{"num_attention_heads": 6, "qk_norm": false, "bias": "all", "init_std_up": 0.0253, "lr_mult_qkv": 0.4, "beta1": 0.9, "max_seq_len": 256, "train_tokens": 843300000}
Each number is 128 + 32 x the weight over its row's rms, rounded and kept within 0 to 255. Layers, rows and columns count from 0. Numbers have three digits each. The size before them is the row's rms in percent of the matrix's.

# layer 4 MLP down, 384x1536, rms 0.0288, rows 160-210, columns 1280-1407
099:138149158078124149183161167126167085138070083162105118169182138119140080113127148080131077102092126153143137161118120092146146109144130187159128105147074150091146111164156158093138161156004144133148107106128157132109111080116123170087104179100130170098158086145106164150133138143149163156102117153106128103138092126125059093187180154058120111098096136142116113092153058115148146170115
099:111118137108202104167231117107133103121049198116183106123133096113092158144079145135150159140133097164123128137108151170034118100160139150140115111154091078144084085155116113048092113090165103097140081140150100123057178144116118124123184149156170120111140147069118185096103067076114134152070113128094111156155110090202101158156155195161096154065109102132140074121144102110104087066104
099:125154047127176138085089092087135157117095164167079102145129129175068163108110133068116201118119165175122180118104136081157159169085166113102106120099155144138164117128152130127145166126159099137162176100139159149140150071142128113181165156108166142135083102088121096119078144069093012179175117123113174156095158118139129130107150111162137159120148198091061148180143119103124142110123
098:133154053164143109127087095151240155079119131128142165101071113077129150114110131089086154148102084151157145127124176109113207081114112073148122100125102192087144109147182154160103121120099163167132107138076117077124098150132130101125136018130154189123106173076107113103192099144082077069186134154133133135167152123114175192096090176120132136119123155166132115049136172154202129117119
097:086089105101088153101126191119144109144110144090113087094177117151093077113133125101132103131157161152167082151099136111035153121115120129133130137109111140100199161079123156112124118096138140100124157101100162064200107156141105153160165163167124161120119125113143167180189117137118119142109096036085124103176141100102142104168106143156137132105118146174109093075122083127082114080106
099:185132171106085163107199085154131136132126086133135088180099109110104143162107174146077092111106121067160133102097083119114119165153137186140160162153112119110098145084088123104091122111118105105129126070186112097053128161115133108052075128075143107137146100171113127186195126107095139157105143144054167154093171121115102164199095197083148138167131134130131102154123093115140063108143
098:179142111128107189080189171053116084144084107114113124131116134144131095126107106105157122108159104116115121141105181186068137184181120075148140082132114196141104126111090119128148158071150156101148116099160091098148108098179116149100126084127103159123175168146113092135134128128137155123130164203129135134103133112114109120166131127122123156146137122162184145081167101104095079091146
095:133142128118148130140123029123144133077123167139189068068194067105158174105155100117080145163139150149136115099159057131129145096120124138164133168143114168150085072131107122111172106132154150135115091046146105151097134158196131207165081118100126173137109146133135098070132185086147112128162169150047176137196161071055104131136127145117151095127151155112172140109109124130113071175144
101:124109074114123122135122090132176095100124142103080128139137131158162085186091175175162054172127152104127111132165106111136144103066084069129095102101126184121142143124136146149096154098078077160127103146126091142109106136152138099144087109105165045132131113200154115153155115132173140139132087209158165122111154150117106143135106125100152112138075142158095147190144117150118149174140
101:114110106150080159113150133086132159075133155119117162083107145154108118098107149113102116145102121118141116119126109190111207131147109156108111107125140162143088147166148061152138070104116099127126121139115087150116146152129137135101124143150118113121139159116134109208088142160203138101182130140142105191218181094167105127109173148107163136120154073113105111134122147109191149103128
100:127174121192130182133095096105117148153142150146084114152182091082150140104088126204188088130178149127132172119106160135140164132108127096081130107128091103129143123174145139120151159081148118136081085126142160153183097168099088134157087139112083105112175125124119095153181129135128130118190087153135140149154128137139079096050127156087081163144137130120120141114116123129105144104120
095:122142144130072137082095118117178162118116097108151110107099170140061150076133156093195110184064128165117109163126201187132121146143147137080167128154085131080081118091100184077136152135100148148135065170160138118110102082173089119094116150127101111135117187124131138131062124124100178184122146142114193149095085093162138130113195097172106157101115149040090126162136167119171091180074
097:118128127150101128134114113127142161130117102196133162117200080161068153100162087140149129120143096091164139055119086124163143117098134170146092149110176188123074126127138115118168176117141124091125075165226161108141133082087129137120117199157054131118083163173127112094135197132138064137155111170098167160167119092178150140143073164160087114129096131139097127152150095131164109144125
099:142154154123146155177127140084069149128171142157056214060090118120167175180086119124132127128136114095113125149113119110125137109120123066135140121157181121139132182078140134158101098102077144120150141170142107115047120128095136151121138120119109149138101159179114171127104123090143142112102150161110082150140152070143187146131127204132125182087058150147108142112181132149083175152128
101:174122080132133157068140142143100111147107119143134149188105184109084127147132124082166056080135085109106154122164137146125162088134135150125147173146129057132066162060080082166052094148103193117114179189113116112128120178114139162119116135142104158164119118115120145150142130114098142107160099116120151109100126140159100150133138147126099100152157144105087105120119090149151146134102
100:085144166131131156091075180090146125177151125165130160112104147120202115068142087104161075090095116142111101115151119139134125138100125079076126183166125116159136127095104164128064036164109102138085099047132164148174091068104116146091072157076062189089147135139089138059054118110033210131181125212175135162126091114184135129098082102109143136117155132155129137162105137056203139127155
099:116052113132175216105123114184114166100120100137140130124158162054083144131150076169130139156202142098138176100154125143117187127137145082088139080113150075105112105134135169145186185168102137132150126111098107107166126151113177108113137076193129102102125177143131152134196160157102142113105147069086149114116101157081086143133177155126148180136130161137106119109149099087244125088103
098:114032149122146150146142099130109128124089125165096170122152173158101142161118135080091212159139160175101101084156106126118175108116181116143116094129107076102105147098051115179155145129138100106126157194113071136118121092067112075138159096116129118145114105044159110154104115130164124075102140072149085161087134144122122144110133119167170080130087130141108153116104151145140110141134
093:111064108127153151054145096157138158154129039138130057150101131158197128133129168224133164098061065071092154105127099150157133211112164137108112123176118139158151177116088065135090177069099083117137229134145126137103109105176139205163149063164135098146153139105167132120077110090153143108175079154117124132128133154159139140191088138096155084160164135095119087124169152155061144159105
099:128147118100118133122117159128111167134141112128153136157118085103157130085160111151186157137123108192144134134125191094087104078160144120087181118145159159145142145098096091091155117122133145132115127146121143113172137126141098136155146125199166091106134142098161123096142142103109075188117142112065153147139147119095089184148137146122148144177106104083099118139206128091086100174166
097:140115125098116096093137082127096174099118141125166148139198120086102133159119159193112144111102110113122192099133124158131137183155127167126153065126157103109114139146016189158163094155146114114122207104087124169137135135157125163129151106197122172155101066096112163067103101121136145120129126114163132178144094071166138155127144133148184158112129150146168133104128139127114103094143
102:152131130112110111124081066125117106133125085095099130130134153105136156123161061140039128136108122059135074152130140156128110146108100115086125166168160135067147143166143126150117147114137108142126154137074100166174166133157150165108200170084141059160132107149098164149099131081158140147117080079151128065091098147160069094115126096118146126135186146072129140056135084140125152208150
101:161125173136151127119143142155103177135171128149149108117124107128143157112103099099151165152150108150091159100147120139084085083137095123097175065150116139136096160151055113202092087141165173106122194128129141133112124102168149169097128115139171187053128147140077107179129153126098118105191115145133160091115128088120129093123083129117142116112094072146158178152185115116160147145112
095:160127128136176164143123214108167062082113089095151106122141171123093119145144115157134091153191132075128119189072104168109107120199184112102101157135062139121180095097124124119140138155089113184142119178132123051175134145160136121150143153075127144114130140149126137108141086126139120146171147114145140091097062141144110138097061156113106037151119112133120127109112155159081168083144
097:141118057133099141184120069096135095142137083127126154135140118146158093148106146152106093129121153118120099109171153160120122076194130086170165113114108107135101048130134098126156098169106077108124115139101160193141122159148126111113114077101138133158143165044189069112119173197029168070152098193122102079128114163127075147129117112096148162134096131094098131181122116175122161092119
098:114152116052117109129140152122102113205164157121135184179104097182119113130165115166191135048121160086224136136129093143121083143151109155131079149145135103164147183179126111135155161117138084140119143123120103140118148082077119167143127104148113061120082137157080122130156090115092128162175087145101132148130116104086131146140111098132178128207108114099106154122120173114111149214116
097:180141095129095131093106129161137124128099163146106129156145087123117108111172165102110122110108134155163150109138144132150154130149106096103097085102123164159117147144170143084128150129118122095059138100123139075179128174141188144136136045162123109141090115169144076147104102119135112157089108139086140155098089159130128097125113120170104063151188122063108091143160108117088108083148
104:138147092081126147130140069120134099161165128131136061112111135132121122119118133111083114092111153139115094099164068120188196166121187107144078226164156184095149095079168129097134095125122118096084111118139139112062134129129084130136110139105145149176116105129092149169089128123134138117108101147088155136129067144110177112106151141119181136101115123139120127126136110130074125121094
097:109143101193120191127149141154110115149169107151141105135146098115136127145067137082059145107074123139132138121130091121152172094146144098107189112104234126158153140121111129131143145068150085107159169092092144121090120103106104095124164102120127128177075157124103152094133183109141107125121128183145137108170143126125143117084164146127149212135149056147117136123100174094133124144146
100:138094168083112156119164150118104091131172124081141157157124102156126179107088215219139151098111166117093083151077115139102103197128136167125171198172154083148111128162142104115100130131152097118096197189133173124105062092122081121148108106174120080149141081144156143146102120125132168117160110090116137061119169144118101144118074124150143137132134135138112157191210124130133112103114
104:165155151103091132095153149131113107146103158163164160077110085195112186066113130128132152079200129096114159145110122126119165154096142162069146114162089183117119112163133139155120122118146116150124112138083104223159092140094086114153153114087139116120163094072134134128115116114147114073154115128117164131147123126142172135082118103110131146105163139196112094114144123120173159198109
100:183100136171178102127104195102190046166111159117134124143119128122084138101126069151098113141144137137139112175085126154112101153127120139066124143110071111109129125158145094117088095086100107088153093134151140110159138143163155144155089107056085149136095124099158081108088125142101137164186119112119113135110155113097174090144193176086080143128101156150112116133133144093089107166107
102:142071127176113090167204089108188148101121125146139157129132130151171144196121124165140131140123078163118109111191091113189111157129148187102152099104089101031109134105105160200115111119131142082096115142184127103079069079141193081130161041110095116175166132134152166062110166125091167099115120162124107104143128091123126107110124125100148095120107079076113155123095138182100121113149
097:183127078122076098136119128091121163153117143111094094195115095125121173134154149113131102138162144061133205111092171130111141118083145146098083150133060132086148089136169132158103104139171110131092109111167129103117092114156115168104135139128113079111086039062125162117085123158129115131091165147147095211092146149117137098165126151127161112140116144139206117116159090157104123090151
100:126111116149107144127058187174078129138133135148104118080116129170126089169144084098124156151095126114143052135076131126169099200214143163149128160158138083120082238127141138098140139229116137119164163115155112138117154125111086130109151148115094133112114103129110105138080084160147133108112177083178164151098156174228158137092243112058142132169167096090188126145143092083139092124111
110:107163126094156090186161127146131158124106147157143125106148175135119061148163144144088110064135124127123168122164105102138093082132132102058160177116069129113156121213120046099118114127108125144140137093167113072141167124159177127111106091139101147118133167159121142124208130138204138156170107125164147143154127094111148146087141139104118139132103066161108184165142154105134135122132
098:170119124155108110144085123130134160137122110078146144033185096128095130152127133079143103148156086122120113078070116101170142185145120131080098131129131145169154054116166129140138109085132085096119113118141134121111107138082121177129133135162092131076139136091148058049121176147114122119101123174112087144112052155140153120214126151088083033139137127171143129106076118154149096134095
100:083155109140089178146162079110100109117052116150179121131145176204150117117114110095088090163117119111205118131140092158085164106192158141123147089115217087089144165075100090196164115082121189114090157140207128089142145159099134162092164129136144146099144116125086094093142093138121168160119117146139130098160128111157147085118175172175148166128132124112117173155101136099070099065147
103:139153171147147155163078119074088118143148146109132116119172121136084153139134107097137150149174193084099113089151106127116117156130085093088109171157161104111070127158185141172125089083150157198145153100084120142154080107126079096150131142101096107161119098179167130166118141089160125159128155136157116185117143160124171088084148140179132111152144102073150132159123164119097118072080
099:161115171131169086110049167057094120134161140083112130142101179104137151143136105154137078173141106161135062092162110161159137074127168102145140149090101124150099123144089172167149142095159060115087138162133090133130170170147081136103126079162116099103134159076117100150136111084120178128130122161100143129137121073084127105107108088131137147163138162153134148080110079172115127117147
101:104173148159127146134161091118074108132122138150135132119108093159122147159143106151158080082155137117119159085142024086131139126101139106120067116171105145125128143140166105147181125097106074146144115113066174127136138157104148238198137157148159145178142138085161155099094143154176104080130155087136132115129079127144146185133157145121108107158147138083145087184090146097105110154115
098:126171135130120101150165090132105182135168125093178114201127107066110118092145215136115101130131097178113142105116163137210168173125126178152188129167194105166147094095158172092118164092082200140147125140130148088130153122184082120084109101104147170080111144113127152107101102171134036103061082110120157098083158155113091088150113131102107170125133071097095108156146100125125126154137
100:155096132095170076157104125152177118081108178186151124105119118132137082173202139082174118135170167120144125097088098121147194111102130126124086168107137119138134147135123174082134164123152095142154139151122136127092112154087148138179166070056081120114165051151142071142148131087135094143136175073102068124102109071069072080174149152129109146119084105151081065131082150102069099201113
101:148068134135107102138143113136097141104150086128137053125092081106129125111086109174140128068103142166099171154111119033093064157126103111159144088168155068149135130129173130103147117115160112156141137100161153035132165125097146129161146149142144148120099084138100148111145078145135134169082123189124176109134188162044153102148135087100196128136090162127093135072100069121116087114110
110:162127137155095176128111146147158155181139085148109199148094136118126157106145116139152144139139137176095082138109090179160184160124102112115158150158159128177092138136150209109177168136141145151154174135168124137155087139074132181132162162158165159114133155113156098132128151157123139202107115137157102161099081092127107118145114116195081151139077147111175096102131102113131151116135
106:114163144116096135089119085150122126147061133118117162203153109096098158115204107108134105180120139136193180213068076137114134078080129144110140127103097125137137208089091111150142127135132125101120159188132099054078145136088127135129155087135141122083063114179072133151080128139159143138121098139140152121127117148095142196145212158119110130144123118129188139098131107154111152105170
103:177131160122123100101153145106143108145117092121111122118168157190173149140106127109077130141153106107203106153147125176137188134116123120105078104197133124107070145177158127125145098167141162186081072134117118071144143121105167113099093105128119171167083161061117125155161119094177146126169168163112154153100106128070162090050112160089140144110105096149123145103147077168090162102138
097:114105144141101141153143102111122108103159110136052126065155105127094188117122166070066182191135146194144149081061119169145147152100128146098035142152146124035106145135125101135164070085133089163153149145066080076105207097122123111124090087133186114128129123177121108157181130148169079202105050056144135145125072123104087116134154078107069110144175157108110153167128129142081110111146
098:090207030145173115113129131131130163142118146105125174094103143102167143137152102187152056078139097164119168119161106103154139136143153088124102164112098162125145184149120129117115111170135077068086128132162135104157148167075181116134159075119180137159142149095111091111185107093143093128163112144117123161127110106075115129067115185162101102141114135095089135086119095090080137106091
101:139100130111150117134180130117126129101105069162075118102109108193053164159137121169123123133119148087099142109161132119091141176118134128136107185191102123137110108083141114123202119141153131140119149175090158124150084179107155121126135115109177106159136089107115125171152105124137160165164184108164113070130074188117126116105122134051150123140130104088112163069137132114157087221217
098:160105131147208161133159213131137129126120073079126158097161128105158150099078169108128115064126080101134092116120151125127076158113149134151140153137123068140195086123080112162116118111190119125136157165155109074118167115094151126143136120101076138109159113126083119098169135121086113125147119078143150125125159101107121068126117088138147125045123104112196129108124094171187136173200